config.yaml
n_layer: 13
d_model: 192
n_head: 6
n_kv_head: 6
head_dim: 32
d_mlp: 512
vocab_size: 1024
activation: "swiglu"
norm: "rmsnorm"
norm_place: "pre"
norm_eps: 1e-06
positions: "rope"
rope_base: 10000.0
rope_fraction: 0.75
qk_norm: false
attn_scale: 0.177
bias: "qkv"
tie_embeddings: false
parallel_block: false
init: "uniform"
init_std_qkv: 0.0303
init_std_o: 0.0303
init_std_up: 0.0303
init_std_down: 0.0
optimizer: "muon_variant"
lr: 0.00568
lr_mult_qkv: 0.7
lr_mult_down: 0.7
beta1: 0.93
lr_head: 0.0072
grad_clip: 1.0
warmup_steps: 200
schedule: "wsd"
decay_fraction: 1.0
decay_shape: "linear"
final_lr_fraction: 0.1
batch_tokens: 16384
seq_len: 1024
doc_mask: true
train_tokens: 150700000
steps: 9198
dataset: "wikipedia_en"
Each number is 50 + 12 x the weight over its row's rms, rounded and kept within 0 to 99. Layers, rows and columns count from 0. The size before them is the row's rms in percent of the matrix's.

# layer 3 attention value, 192x192, rms 0.067, rows 150-159, columns 0-95
088:54 24 41 68 48 39 60 51 72 52 59 62 57 39 51 27 44 37 32 37 41 35 45 43 43 58 60 42 70 50 55 30 51 45 49 46 56 41 48 50 37 43 63 53 40 39 49 48 49 50 49 55 36 51 48 57 50 54 55 36 74 41 54 50 52 54 37 43 57 46 30 28 53 61 38 48 38 46 49 45 64 51 48 69 62 58 38 48 62 60 54 48 32 34 68 46
089:42 67 65 68 46 54 43 34 62 59 23 54 44 62 45 37 44 43 34 53 47 51 48 46 45 29 50 47 56 49 62 52 46 45 61 41 46 42 47 50 43 48 42 47 62 41 65 60 36 72 22 55 56 50 54 34 38 51 53 54 35 49 41 81 67 65 73 48 41 62 62 68 61 61 44 38 41 33 51 55 55 37 50 57 61 42 46 34 74 76 50 46 47 73 41 44
085:53 51 68 38 54 56 51 58 52 56 61 59 39 57 51 61 35 50 58 45 46 65 57 45 62 81 50 38 35 57 39 46 70 54 55 40 53 51 56 47 41 43 49 55 53 30 49 43 51 43 40 63 72 73 64 46 51 38 38 71 50 33 39 50 60 62 62 56 62 39 64 58 51 45 47 50 39 55 64 68 49 41 57 40 50 54 52 23 41 35 69 42 71 69 62 42
086:35 42 50 50 52 83 52 48 62 63 24 54 34 52 37 48 52 35 52 55 67 42 49 46 62 48 69 33 61 63 43 28 48 33 51 49 63 48 46 41 38 54 57 63 36 55 49 60 34 50 52 44 55 68 61 65 57 45 53 69 56 53 79 48 46 70 31 28 67 54 39 76 41 40 55 41 42 55 48 54 15 36 48 55 42 51 65 60 53 58 58 46 50 33 25 56
089:48 58 62 76 50 43 51 39 42 60 51 40 35 67 57 46 48 29 41 42 39 50 66 47 39 39 62 52 51 55 62 32 47 63 47 50 60 43 57 49 32 55 42 26 68 38 34 55 40 57 44 44 35 52 54 52 35 56 38 52 28 51 69 28 25 62 73 47 16 52 48 36 69 53 61 49 57 40 45 40 70 75 39 39 48 41 46 43 62 54 53 69 55 43 68 56
086:46 53 52 39 43 62 50 32 45 51 52 54 60 60 53 32 65 48 53 52 42 65 80 63 44 21 35 42 33 37 70 60 48 43 51 42 41 53 41 38 77 45 62 64 55 40 68 73 52 38 45 60 61 28 65 30 65 47 59 41 70 51 52 56 42 69 62 40 66 36 51 72 34 48 44 27 43 64 54 36 39 53 69 57 51 42 38 33 55 26 74 56 43 34 51 61
082:41 48 57 34 56 76 48 53 34 47 61 60 49 51 62 62 44 49 31 43 56 49 40 66 60 62 46 31 30 47 61 57 41 47 43 47 59 45 60 40 50 38 63 40 63 44 40 60 50 66 39 42 54 29 68 38 67 63 57 56 57 45 41 32 53 58 53 60 72 56 44 49 58 60 33 35 59 38 60 32 51 47 55 57 34 59 53 47 58 70 46 58 37 73 70 48
090:75 52 55 75 41 71 77 67 67 31 56 53 67 55 59 57 52 45 47 33 36 38 44 55 42 36 44 27 60 84 47 53 56 50 62 40 44 61 80 54 45 47 50 45 43 41 51 30 59 63 39 47 58 55 61 56 53 39 50 44 55 50 34 50 57 63 51 37 58 36 69 51 57 66 41 49 63 68 68 45 61 47 48 75 50 45 47 41 60 45 38 65 60 56 59 58
086:46 57 46 68 56 47 64 51 56 50 49 58 63 59 40 48 59 49 40 33 51 57 67 50 53 28 70 47 46 66 49 38 53 40 50 68 65 53 32 34 39 51 78 47 57 52 55 46 28 43 43 65 45 85 69 46 57 36 46 36 53 45 17 50 66 52 61 21 41 58 42 52 33 61 63 62 46 38 57 60 31 32 51 47 47 70 37 60 64 50 56 49 58 49 26 63
081:28 37 58 56 33 66 29 40 44 53 49 36 84 42 48 47 60 65 30 57 44 40 57 59 37 56 30 44 57 74 34 50 38 51 54 24 49 50 50 39 54 55 41 60 64 45 78 50 65 47 44 43 47 36 40 53 49 68 53 47 31 48 66 45 54 64 34 44 49 48 61 54 38 37 38 54 64 63 78 37 47 62 64 34 59 56 64 64 55 55 52 68 32 53 73 45
# layer 3 attention output (transposed), 192x192, rms 0.0862, rows 150-159, columns 0-95
084:46 55 47 51 52 72 43 54 49 57 55 38 41 51 69 55 58 49 54 47 70 58 61 52 55 53 40 64 39 59 53 42 52 45 28 62 42 42 26 31 64 15 23 54 47 65 30 43 45 41 69 77 45 68 49 42 53 50 53 46 30 64 54 58 67 52 56 51 48 37 63 66 67 59 38 38 36 45 44 59 24 46 45 55 47 23 56 55 49 54 61 56 62 59 51 51
084:73 27 39 54 31 47 63 48 48 55 58 39 54 38 82 22 29 62 49 31 37 41 53 49 55 63 24 59 28 57 51 33 53 53 52 41 50 41 52 53 44 48 36 36 34 35 42 42 50 68 48 49 42 51 66 64 56 49 35 38 79 46 55 46 53 31 44 55 50 54 46 46 51 53 58 54 49 59 72 83 64 45 45 60 39 51 73 44 50 48 49 43 44 25 46 44
082:46 79 35 59 55 44 32 14 60 48 38 40 49 44 46 49 47 51 53 57 48 71 38 56 42 53 57 47 51 28 39 62 32 49 37 47 33 54 64 36 47 60 59 59 43 75 42 41 62 34 53 54 38 57 63 52 52 60 49 26 29 24 61 50 42 43 71 49 36 34 35 38 56 37 33 68 46 48 62 37 60 61 48 50 57 32 32 42 51 60 43 65 44 55 47 47
082:52 85 48 75 45 50 48 45 51 32 29 40 59 56 57 42 24 25 55 34 29 61 71 51 55 69 39 53 38 50 48 14 58 48 54 55 44 52 59 54 46 59 48 57 57 57 44 40 53 52 37 49 55 53 63 41 49 49 55 27 44 63 37 42 74 59 61 51 42 54 36 35 30 59 75 62 51 57 36 50 71 40 49 49 61 50 38 68 50 64 69 38 42 58 51 50
086:52 70 56 52 44 65 62 64 66 40 67 72 69 39 50 46 57 65 71 53 68 60 12 41 37 42 51 32 41 59 49 52 62 55 43 53 32 68 59 56 58 44 47 56 44 56 38 45 47 62 55 60 61 31 39 92 64 38 53 65 64 30 41 60 49 42 33 61 66 63 43 44 62 57 38 45 40 67 37 63 44 56 66 44 43 64 69 38 45 54 48 38 29 58 37 48
086:52 54 58 51 33 56 52 53 49 54 63 75 50 45 64 57 63 45 24 61 52 39 48 39 37 47 57 49 51 71 42 59 55 54 39 48 75 56 58 30 47 47 36 35 56 49 46 42 65 48 26 59 70 59 50 55 50 50 41 37 51 74 33 45 56 37 59 59 36 45 48 53 63 60 39 58 46 45 62 52 50 36 26 25 46 55 65 67 43 35 50 57 63 57 64 63
086:36 52 22 55 45 47 28 53 52 58 33 30 46 34 22 46 50 42 58 42 44 60 61 45 57 27 55 34 40 50 40 44 56 62 54 56 48 54 50 52 63 25 39 41 39 48 43 47 39 47 58 55 44 60 55 54 22 35 66 51 41 47 63 45 51 38 40 47 49 30 55 51 78 32 63 62 40 54 56 54 43 46 50 69 51 40 49 53 37 39 53 37 40 43 34 36
084:28 46 60 30 58 27 46 48 59 50 62 64 38 31 53 40 33 60 55 47 69 62 55 46 45 60 38 50 28 45 49 48 27 54 46 64 39 43 36 57 44 28 50 47 35 73 44 73 55 52 52 63 31 43 57 43 37 67 57 35 43 32 25 57 36 56 60 41 44 69 62 57 35 35 62 51 40 42 37 50 27 71 24 43 34 53 60 40 31 44 52 41 32 54 45 50
084:66 50 52 52 27 37 48 49 46 47 54 47 52 46 51 60 54 54 51 44 41 71 61 33 59 55 38 39 65 39 53 38 44 57 49 41 47 44 74 62 46 60 64 49 53 58 44 26 79 67 51 40 59 33 22 58 53 61 45 59 39 43 44 47 48 44 40 66 43 59 54 70 49 46 90 50 52 49 53 43 45 52 56 36 55 49 63 67 32 42 65 36 30 47 65 51
080:66 59 46 30 41 71 57 34 51 47 46 80 39 52 47 46 55 51 54 41 40 58 57 52 33 62 60 57 33 28 61 76 73 47 39 53 42 35 47 51 53 47 59 38 53 35 58 55 39 68 62 60 64 74 50 46 49 64 60 48 51 46 66 61 27 43 68 68 26 64 42 50 50 39 61 40 56 45 37 62 46 38 29 42 44 56 47 55 42 50 45 59 72 54 55 42
# layer 3 attention query, 192x192, rms 0.0616, rows 160-186, columns 0-95
089:52 53 60 34 38 53 60 51 62 44 64 54 60 61 50 55 44 44 54 56 54 35 45 71 80 26 52 41 65 42 48 63 34 55 47 28 41 50 56 26 45 42 49 49 50 19 52 57 44 38 74 54 69 58 39 54 52 47 69 44 55 53 61 55 30 68 55 44 44 42 41 31 37 52 26 50 50 45 54 59 26 59 48 33 61 57 37 76 44 53 65 52 44 56 60 32
105:57 71 61 56 43 46 52 53 49 29 37 65 48 42 48 56 60 66 38 61 61 54 59 36 55 67 49 61 43 56 15 42 74 56 43 47 52 60 59 74 60 46 32 50 44 90 45 57 73 45 52 40 62 42 61 72 74 37 62 52 56 45 60 45 76 37 43 53 50 74 64 58 79 41 65 53 52 56 63 49 63 57 52 70 49 34 64 19 51 62 33 49 43 37 56 65
075:48 53 59 50 29 59 27 65 47 48 59 36 50 58 56 41 43 55 30 63 71 45 72 62 47 62 55 59 54 74 51 56 62 41 41 63 53 51 37 62 35 66 44 60 53 63 38 46 24 57 50 49 53 59 40 49 60 24 37 60 45 50 44 51 43 54 70 58 66 36 48 56 63 52 55 50 51 36 45 28 35 33 32 68 22 30 46 30 62 52 60 31 31 64 54 61
094:75 43 43 50 54 44 46 52 50 40 42 38 55 63 58 63 49 27 46 53 61 37 52 65 45 54 52 37 72 43 55 68 17 33 23 42 31 52 29 45 51 30 54 53 26 21 63 40 43 62 60 39 50 57 51 41 31 72 45 35 55 41 63 55 39 69 51 58 47 39 42 44 40 55 47 33 33 40 36 31 30 57 56 39 60 50 48 32 57 41 65 60 64 46 75 48
094:33 54 54 51 15 68 57 35 59 50 59 47 30 46 66 39 53 55 41 58 50 40 51 52 53 58 48 57 35 67 53 36 78 50 37 52 61 52 66 49 50 50 48 55 58 59 49 76 50 41 32 63 39 70 54 46 72 29 45 47 56 48 63 31 41 41 61 46 64 42 45 64 47 59 56 33 71 48 65 55 44 30 33 54 35 34 44 25 61 62 45 49 36 48 62 45
080:61 62 44 40 53 52 33 59 49 45 40 66 75 53 43 37 63 50 48 69 69 51 61 58 69 60 60 56 37 60 32 40 81 49 53 49 27 48 55 78 44 57 47 55 60 49 44 41 75 30 56 42 39 62 40 70 49 41 21 45 40 50 40 44 64 44 40 65 54 51 57 65 71 68 53 49 36 68 38 49 47 39 50 31 61 62 44 33 48 49 52 50 68 28 42 64
088:62 24 65 44 41 64 50 54 66 54 33 67 58 44 62 52 55 36 50 40 37 40 17 47 45 54 32 31 57 32 58 42 41 53 49 33 59 46 69 44 54 43 68 45 44 36 48 43 48 45 41 52 28 28 45 41 40 64 29 64 65 54 59 73 62 76 33 51 57 51 42 36 40 66 55 39 55 63 49 59 58 47 64 39 63 37 38 71 32 48 55 50 47 45 65 55
098:63 58 44 49 41 56 47 42 60 34 42 61 61 29 53 49 39 34 45 45 64 38 54 67 61 55 64 64 70 76 46 62 56 54 51 56 46 64 47 66 45 48 66 49 42 71 51 31 30 47 47 60 48 65 24 53 57 66 25 68 46 67 55 44 23 65 59 47 54 55 54 51 60 47 50 38 52 52 38 37 42 44 46 37 49 50 35 41 37 67 40 47 31 41 59 49
095:44 54 41 45 64 69 52 50 61 45 59 61 23 46 43 32 56 61 55 44 42 66 40 38 58 29 54 62 32 47 54 41 70 43 47 64 42 54 40 83 50 38 39 46 48 65 37 35 49 50 65 54 42 49 44 73 75 69 52 32 41 68 33 46 58 36 40 49 68 44 67 54 49 46 30 42 46 46 31 34 36 25 47 37 54 34 50 55 86 40 48 59 62 58 48 36
098:55 29 38 55 50 68 42 57 44 62 26 64 45 35 48 58 41 55 58 46 52 53 50 44 64 51 36 47 81 53 63 74 48 39 34 77 58 49 59 60 52 46 50 42 49 50 50 39 44 49 60 52 60 40 51 45 27 59 50 46 72 61 45 60 44 73 64 37 60 53 38 31 31 66 42 59 65 59 44 53 39 61 49 57 50 43 36 72 69 51 69 23 52 61 58 47
097:63 55 53 54 48 57 40 57 75 54 24 62 61 47 54 61 62 70 27 58 54 40 39 55 55 49 63 42 48 49 49 53 41 53 55 36 49 52 52 59 63 62 46 57 65 46 61 63 34 49 47 36 58 39 48 48 54 59 62 57 54 33 63 53 51 51 34 56 68 50 78 57 45 43 48 56 60 66 52 73 63 46 77 63 57 58 65 34 69 41 39 63 54 64 62 59
098:38 55 61 36 72 60 55 49 72 42 58 57 56 53 35 53 41 42 44 51 31 54 35 61 41 55 52 47 87 38 64 51 40 79 75 40 32 54 47 43 51 68 53 48 43 37 72 40 46 61 66 76 37 37 47 41 63 52 45 68 35 54 42 64 42 52 29 60 47 56 50 50 44 46 70 37 59 37 65 58 50 62 56 43 61 46 35 53 44 70 42 58 49 21 84 62
096:59 70 38 52 67 54 33 55 52 53 49 48 46 60 39 34 47 64 41 42 54 60 54 59 47 65 63 76 53 66 41 45 50 28 54 54 58 66 39 69 49 70 51 46 45 48 32 38 49 56 77 49 57 35 38 43 53 43 58 29 53 44 62 38 49 33 56 71 72 69 72 47 60 32 54 50 52 67 44 56 44 17 52 59 54 46 63 35 73 38 40 38 65 62 49 50
095:45 57 56 62 49 44 39 30 51 66 45 67 46 54 27 59 58 58 49 62 26 48 63 46 52 59 50 55 67 52 41 40 57 66 28 50 63 61 59 65 48 49 61 70 67 55 47 49 37 49 41 68 56 66 43 49 72 47 61 70 42 45 66 42 50 38 45 61 46 44 57 52 64 50 58 50 57 48 67 37 51 45 44 63 41 51 69 61 59 73 38 49 51 45 66 37
099:64 27 43 55 47 54 36 49 39 40 40 48 19 46 50 53 64 32 36 25 59 53 50 64 51 46 42 43 66 35 79 37 38 31 55 47 49 45 36 46 65 67 57 54 28 51 53 44 68 61 52 44 26 36 39 46 54 56 59 71 67 37 51 43 36 40 66 24 62 37 65 42 51 25 34 54 45 41 67 33 40 45 23 50 59 53 46 62 57 43 39 44 68 42 37 56
100:43 55 43 56 61 43 42 33 74 49 44 64 36 65 38 46 46 72 24 44 60 57 61 57 58 40 46 25 23 54 35 55 55 36 24 45 61 38 66 57 45 48 27 63 65 61 37 74 17 30 66 50 59 71 63 47 55 59 41 47 40 48 34 31 46 30 71 60 51 58 51 59 68 55 42 57 54 53 44 47 54 54 58 49 55 18 65 45 65 46 33 49 61 53 36 44
095:55 52 46 54 75 57 44 41 59 62 55 69 41 64 25 78 31 42 54 50 43 41 46 36 47 68 47 29 72 35 50 51 50 48 71 29 55 58 50 34 47 38 42 64 61 28 49 40 57 43 56 41 51 57 68 53 25 54 68 40 36 56 47 62 39 72 54 55 40 50 33 43 62 53 61 42 52 81 43 54 40 63 71 36 58 68 45 57 45 54 58 56 53 44 50 68
112:35 69 62 32 45 62 51 52 48 73 46 66 59 39 57 52 53 70 64 76 42 50 49 45 57 74 64 69 45 66 46 39 85 57 58 66 58 40 59 59 41 61 42 41 66 59 38 44 41 45 43 47 58 72 44 72 61 42 59 54 51 59 46 54 46 34 46 55 59 44 81 52 47 59 48 55 57 54 52 29 55 27 61 36 29 50 44 38 44 77 69 72 58 61 49 71
107:37 39 27 53 44 54 53 39 42 42 51 53 67 35 44 43 65 78 33 53 62 54 31 47 58 45 53 34 52 57 23 79 69 40 61 56 50 46 45 66 66 53 43 22 53 35 65 46 30 46 61 69 49 52 57 53 72 59 34 49 53 22 40 38 52 78 43 63 45 45 39 73 48 54 45 46 48 63 60 42 34 39 33 60 51 54 54 35 45 36 58 45 55 29 38 38
108:43 44 58 45 49 49 69 57 54 50 46 53 52 66 64 50 52 30 55 55 25 39 56 44 48 28 38 77 42 42 64 32 58 36 67 31 33 50 63 35 65 63 21 59 41 72 47 50 39 40 73 41 55 13 59 57 57 10 49 46 59 62 64 54 59 65 35 74 61 35 69 55 57 24 40 54 72 56 39 44 47 63 47 41 65 45 44 53 64 39 54 49 42 62 37 59
110:40 42 53 56 50 41 70 54 64 49 45 48 17 66 32 43 47 48 30 29 47 62 41 43 52 58 46 42 54 49 74 57 72 41 41 62 33 58 57 40 52 53 57 53 82 40 50 56 63 55 57 44 58 57 55 58 42 45 36 50 52 47 47 60 67 51 29 40 53 46 53 45 49 58 37 50 38 52 59 67 78 50 60 49 47 53 46 28 58 51 67 53 59 39 46 53
103:57 61 62 54 59 37 61 54 36 68 54 68 63 50 68 57 44 58 46 70 39 41 45 64 57 54 54 57 45 37 65 55 50 57 31 64 50 50 44 54 37 53 54 64 64 45 56 61 32 48 60 53 49 52 37 48 55 64 71 31 49 48 68 47 56 52 29 41 52 37 44 58 29 56 40 59 56 55 52 30 56 53 46 46 51 52 41 53 59 60 64 54 55 55 47 41
108:22 50 50 44 51 49 54 50 58 56 60 52 29 67 34 55 48 38 39 63 69 56 42 47 44 40 36 53 22 41 70 43 67 53 45 65 40 48 51 77 49 47 69 60 76 57 56 51 34 57 57 49 48 51 56 67 56 33 53 66 49 64 42 33 68 51 34 56 46 59 77 68 44 36 59 52 61 47 44 54 50 77 41 33 63 52 56 45 29 40 53 34 51 65 72 35
104:54 59 60 36 36 50 61 42 59 33 46 47 48 57 63 66 66 37 39 42 50 44 44 45 39 44 54 72 51 39 51 77 38 23 55 54 40 50 25 23 57 26 72 49 48 24 27 29 49 64 51 57 43 59 36 48 64 33 41 58 38 35 45 42 56 60 61 54 60 46 54 55 43 53 49 25 69 46 45 60 50 55 52 66 41 58 53 54 32 36 56 54 62 52 62 34
109:55 48 74 48 35 05 46 52 49 53 41 55 34 65 36 40 47 32 61 57 56 44 69 40 13 54 60 40 48 64 49 63 55 48 38 55 54 51 36 73 34 61 56 31 56 46 43 55 69 61 73 54 43 51 38 23 24 58 62 71 43 60 46 50 30 43 60 39 69 46 52 40 59 42 25 43 62 43 37 37 50 50 56 43 29 38 61 57 66 52 53 41 59 33 43 44
105:58 39 59 54 40 43 35 69 56 33 42 59 35 41 64 52 47 49 51 63 26 38 33 42 61 64 33 57 64 44 58 51 44 20 33 49 46 49 37 59 42 45 62 63 49 44 53 71 52 48 72 61 62 39 42 33 56 50 49 47 35 61 56 42 48 42 48 63 45 57 43 46 59 46 51 38 51 67 60 49 23 63 63 51 64 38 79 53 35 51 53 45 38 47 64 42
110:63 54 38 33 62 45 43 60 45 40 21 50 57 43 65 26 56 51 41 54 36 39 49 37 45 64 42 60 35 49 67 49 43 66 51 70 43 42 66 50 38 52 56 48 43 57 35 77 54 40 38 54 46 53 48 54 62 59 47 55 65 42 43 38 32 46 74 48 63 33 38 51 58 56 66 48 58 58 47 65 49 30 48 45 61 32 54 43 50 26 38 67 63 60 34 48
# layer 3 attention key, 192x192, rms 0.0648, rows 160-185, columns 0-95
107:45 42 45 50 73 47 53 57 66 51 69 32 25 37 62 68 31 68 69 32 73 60 49 75 43 46 46 52 67 50 72 60 44 46 52 48 46 57 42 35 36 68 66 48 55 39 36 53 31 54 45 68 38 29 55 42 42 39 47 58 45 54 48 63 61 74 34 55 67 52 33 33 51 55 71 38 30 48 46 60 58 46 48 44 54 61 43 60 36 36 64 40 33 67 35 46
080:66 44 57 42 34 47 58 35 44 67 57 77 42 62 29 44 52 45 38 53 63 33 79 28 45 60 37 49 45 36 69 62 40 37 30 52 48 40 46 44 72 51 56 44 50 56 47 51 44 48 71 24 70 56 64 45 35 40 26 55 49 69 64 35 62 35 65 64 46 56 61 48 35 61 41 54 52 23 62 57 42 44 30 38 57 47 50 41 45 61 44 60 36 60 51 45
094:55 62 43 62 55 57 82 42 45 72 64 67 57 64 36 45 43 48 31 74 43 37 47 32 45 50 37 66 50 36 63 61 55 52 57 75 46 36 75 53 42 41 65 46 37 76 58 56 46 41 45 67 51 59 46 80 57 42 45 38 55 70 48 26 60 33 62 61 50 60 40 44 36 57 43 56 51 52 49 69 47 41 43 54 61 51 48 53 37 67 38 56 54 55 45 41
091:34 50 59 52 42 43 38 70 49 52 55 58 26 41 39 52 53 54 50 54 58 50 39 52 74 52 32 36 35 43 37 24 47 51 67 46 47 38 46 50 67 60 37 45 70 50 29 58 63 57 45 68 42 50 34 55 50 32 33 65 22 54 48 61 38 55 41 41 44 51 33 22 39 53 57 50 46 70 63 54 41 39 47 53 40 67 66 30 48 41 39 48 40 38 44 57
098:43 64 65 48 36 23 54 49 60 65 71 67 59 60 50 61 41 37 47 54 57 60 58 29 78 62 28 26 47 64 44 49 42 64 56 16 49 49 64 54 59 75 53 49 38 59 46 49 41 50 49 57 62 40 54 63 43 49 50 63 86 32 38 52 40 46 35 73 56 60 47 53 44 43 36 57 51 27 59 39 65 47 60 45 41 42 53 40 53 58 49 42 55 59 42 35
098:43 68 37 59 44 41 50 47 64 39 54 51 53 56 47 39 74 63 50 45 41 34 62 68 52 65 67 56 48 84 68 59 37 44 54 37 60 55 52 44 47 53 61 58 31 61 39 52 59 62 81 49 68 54 67 59 47 51 44 43 32 29 61 34 50 46 55 48 53 69 52 50 50 31 45 36 38 37 33 17 60 67 43 46 63 29 62 39 49 51 41 44 46 53 41 37
099:57 51 66 44 44 59 42 49 56 42 56 63 39 39 44 44 46 64 63 42 40 61 73 83 55 41 58 57 40 50 68 42 59 49 36 44 19 48 48 45 41 46 68 49 62 47 54 71 70 65 39 42 31 55 59 53 44 39 70 52 39 58 42 52 65 47 56 44 30 44 45 36 37 36 75 48 37 23 52 66 47 58 57 60 67 57 32 60 77 43 51 32 47 54 36 55
101:61 49 40 68 47 67 62 46 56 52 47 57 64 66 43 43 35 32 58 48 60 18 58 33 08 29 54 54 40 54 59 62 44 42 38 62 63 46 80 44 56 47 36 62 39 39 51 59 54 41 50 44 50 48 73 61 54 43 58 60 59 58 17 40 59 50 48 55 35 42 54 67 52 59 38 44 83 46 42 50 49 45 57 62 38 49 43 66 85 36 50 45 45 35 59 67
092:34 51 33 64 53 56 43 67 58 59 53 51 50 66 41 63 67 45 62 65 63 40 49 58 71 45 38 52 54 65 61 46 45 35 21 63 48 23 63 41 63 44 46 51 47 18 48 72 45 35 55 27 66 66 65 49 49 34 61 62 63 24 80 40 53 55 46 35 55 57 49 59 68 63 34 53 57 57 45 55 61 43 48 58 48 53 34 40 50 28 37 40 56 23 64 69
111:43 54 47 45 71 39 49 64 42 32 59 46 62 64 57 50 52 48 69 55 59 53 55 62 41 71 60 60 52 26 56 34 60 65 37 78 43 70 58 38 48 53 59 53 52 32 55 50 53 56 32 43 47 64 43 22 56 59 46 43 54 46 53 53 70 42 54 38 41 66 40 63 53 77 60 60 44 55 57 63 42 46 41 47 39 46 53 36 47 31 66 68 32 37 37 42
109:35 43 63 44 38 59 44 31 26 36 60 43 39 43 50 50 46 41 49 37 47 74 46 48 61 38 51 41 54 53 58 40 55 44 42 47 30 39 46 58 52 38 63 33 47 39 44 75 52 39 55 62 19 48 24 57 23 56 49 50 42 47 43 43 65 55 72 47 53 63 43 41 54 79 50 41 57 39 58 36 60 47 48 39 34 57 42 48 34 15 65 70 51 64 57 68
102:49 52 44 66 48 32 48 62 49 58 63 40 49 48 46 63 72 57 57 61 54 51 45 59 69 74 41 59 42 46 66 34 61 34 59 50 33 28 61 56 54 29 67 42 43 31 54 42 53 42 36 35 59 45 45 53 51 52 40 59 49 48 48 39 28 71 68 47 45 36 53 60 70 49 39 59 27 48 41 39 41 47 53 49 56 44 52 46 56 20 40 46 42 64 35 56
107:54 41 41 66 54 41 61 32 51 54 53 44 49 58 42 56 50 36 52 47 52 46 43 55 36 39 35 58 53 57 43 56 59 50 65 45 62 41 65 43 56 32 42 63 30 60 33 46 41 41 61 42 84 66 55 54 70 71 72 54 50 67 49 46 25 59 69 55 35 39 46 74 52 41 24 39 62 60 60 62 67 65 49 36 63 55 36 60 44 43 47 37 47 65 42 64
106:54 22 55 55 63 57 48 52 44 43 51 48 32 53 44 26 51 50 75 35 62 61 46 52 60 45 63 55 47 46 69 31 62 45 90 47 35 47 44 40 37 54 50 37 67 43 54 51 35 45 39 48 61 53 41 22 50 62 45 57 62 29 46 59 47 74 52 53 39 32 60 32 25 36 57 59 44 42 46 64 42 34 43 58 61 43 30 64 38 22 54 62 53 53 50 39
119:43 66 53 54 63 47 76 52 44 68 45 66 50 67 56 31 49 45 30 46 46 61 52 42 56 41 64 65 36 55 38 58 52 61 59 36 51 45 68 36 67 50 34 52 54 64 59 43 67 49 43 49 57 60 62 57 58 42 57 60 35 45 49 57 38 41 60 75 46 56 56 66 55 39 48 46 63 51 58 50 47 46 52 76 25 41 50 53 67 61 48 30 46 15 49 59
109:71 60 40 58 47 44 51 57 67 65 48 63 48 53 49 50 28 51 42 47 30 54 21 49 45 43 48 49 62 45 47 43 56 50 36 37 64 62 38 43 59 59 46 42 56 69 33 53 46 63 45 48 47 31 61 59 48 15 58 59 62 69 48 59 48 52 64 56 67 37 54 39 56 45 44 60 55 57 41 52 61 57 61 66 37 39 74 33 54 53 61 49 61 37 42 36
140:59 66 35 60 39 53 61 52 58 63 55 55 60 60 46 44 59 46 29 61 53 44 53 30 37 45 36 64 48 59 36 57 39 44 50 47 59 43 51 64 50 31 50 59 43 59 38 49 48 40 65 28 58 57 68 64 63 51 46 29 60 58 51 26 44 34 61 65 69 51 43 76 49 37 30 48 79 33 51 41 60 56 32 41 62 30 55 44 64 62 42 45 61 38 42 37
096:65 58 62 65 50 43 45 56 56 46 60 50 32 59 48 49 50 46 66 55 42 63 57 51 52 52 68 66 42 47 56 72 45 51 55 52 25 45 45 54 48 42 41 71 29 44 51 55 48 38 39 42 45 43 63 30 42 65 59 46 31 59 35 55 71 36 33 61 53 48 37 66 52 41 51 46 67 38 51 48 53 50 36 38 68 59 35 55 76 42 40 34 43 37 24 40
104:38 47 37 64 43 57 33 70 32 43 49 49 59 48 69 52 42 59 34 44 65 36 55 40 38 39 24 56 56 47 55 53 43 56 62 44 55 40 60 61 47 52 50 64 59 70 43 31 52 53 32 52 42 50 64 57 72 27 49 46 44 45 49 48 51 33 50 37 60 60 64 53 62 18 61 70 47 48 74 26 58 61 51 62 34 31 51 66 31 50 36 72 47 48 30 53
114:60 38 53 30 50 53 32 59 50 42 36 38 38 50 47 75 53 83 31 59 60 65 52 66 40 40 42 34 40 46 45 56 45 48 46 48 44 48 34 70 53 35 74 34 65 31 58 38 71 51 53 43 50 47 17 44 68 57 37 60 52 47 52 49 36 60 54 48 41 53 40 65 50 53 85 54 33 49 65 57 31 42 44 44 47 65 57 52 54 59 54 43 30 58 67 67
112:59 61 71 70 56 60 51 52 33 53 49 48 65 38 60 81 61 38 49 56 33 32 62 64 58 44 77 62 50 53 42 48 53 66 56 40 48 24 22 59 61 63 52 71 38 43 52 38 25 74 50 55 53 51 44 62 60 57 63 35 62 41 60 56 60 64 49 40 40 43 58 53 43 55 47 47 39 59 36 33 71 48 49 39 47 75 44 32 56 44 36 64 29 60 56 45
109:77 67 42 42 27 58 42 38 30 47 45 61 45 49 64 40 62 65 50 52 44 44 56 42 46 34 24 64 60 33 66 51 50 58 60 55 54 48 74 47 63 39 44 64 31 69 43 59 47 30 70 40 58 43 51 39 43 46 36 55 67 32 32 59 59 35 49 69 43 74 57 69 55 66 22 36 47 27 40 47 53 65 38 58 58 54 45 53 67 72 44 72 41 40 61 58
100:52 45 35 57 54 53 50 53 57 51 71 65 44 41 44 55 65 37 41 32 59 57 65 39 47 40 63 50 58 36 45 57 53 49 44 48 43 16 22 34 37 38 30 53 45 48 58 42 69 58 55 61 39 42 70 47 68 51 28 34 43 55 53 61 51 50 67 33 32 69 16 65 44 51 53 45 21 51 43 31 46 46 51 45 41 52 50 40 37 60 53 57 30 43 46 57
104:53 27 51 68 56 43 51 65 52 47 36 56 38 66 44 58 40 56 48 30 41 51 40 23 60 27 52 57 39 34 50 58 53 52 69 31 54 42 33 61 40 66 37 48 38 45 55 36 46 25 45 65 62 71 64 56 52 54 55 71 54 48 36 51 38 58 49 60 69 62 26 58 49 46 28 65 54 51 69 29 64 42 41 67 30 66 60 35 46 38 25 64 64 69 43 58
106:29 43 51 44 49 48 50 70 62 25 48 48 56 32 61 48 62 57 56 56 71 67 49 65 60 57 65 71 53 27 31 47 55 59 73 33 25 49 39 17 52 34 68 75 62 37 48 44 65 64 47 49 38 27 47 64 46 45 25 57 63 48 26 52 57 32 33 71 54 39 41 42 53 72 52 39 44 49 56 64 39 53 43 69 66 53 45 56 32 67 67 75 39 66 65 57
101:46 20 54 55 31 38 68 48 44 52 49 38 39 67 36 27 61 52 49 45 73 54 52 39 63 42 50 39 57 52 76 56 57 64 45 43 59 55 61 47 82 32 47 44 43 64 41 40 43 44 61 55 46 48 63 70 50 32 41 64 49 36 49 53 70 56 58 60 54 31 50 84 64 44 61 67 44 44 54 40 66 48 42 12 31 47 66 49 57 47 50 58 56 60 64 35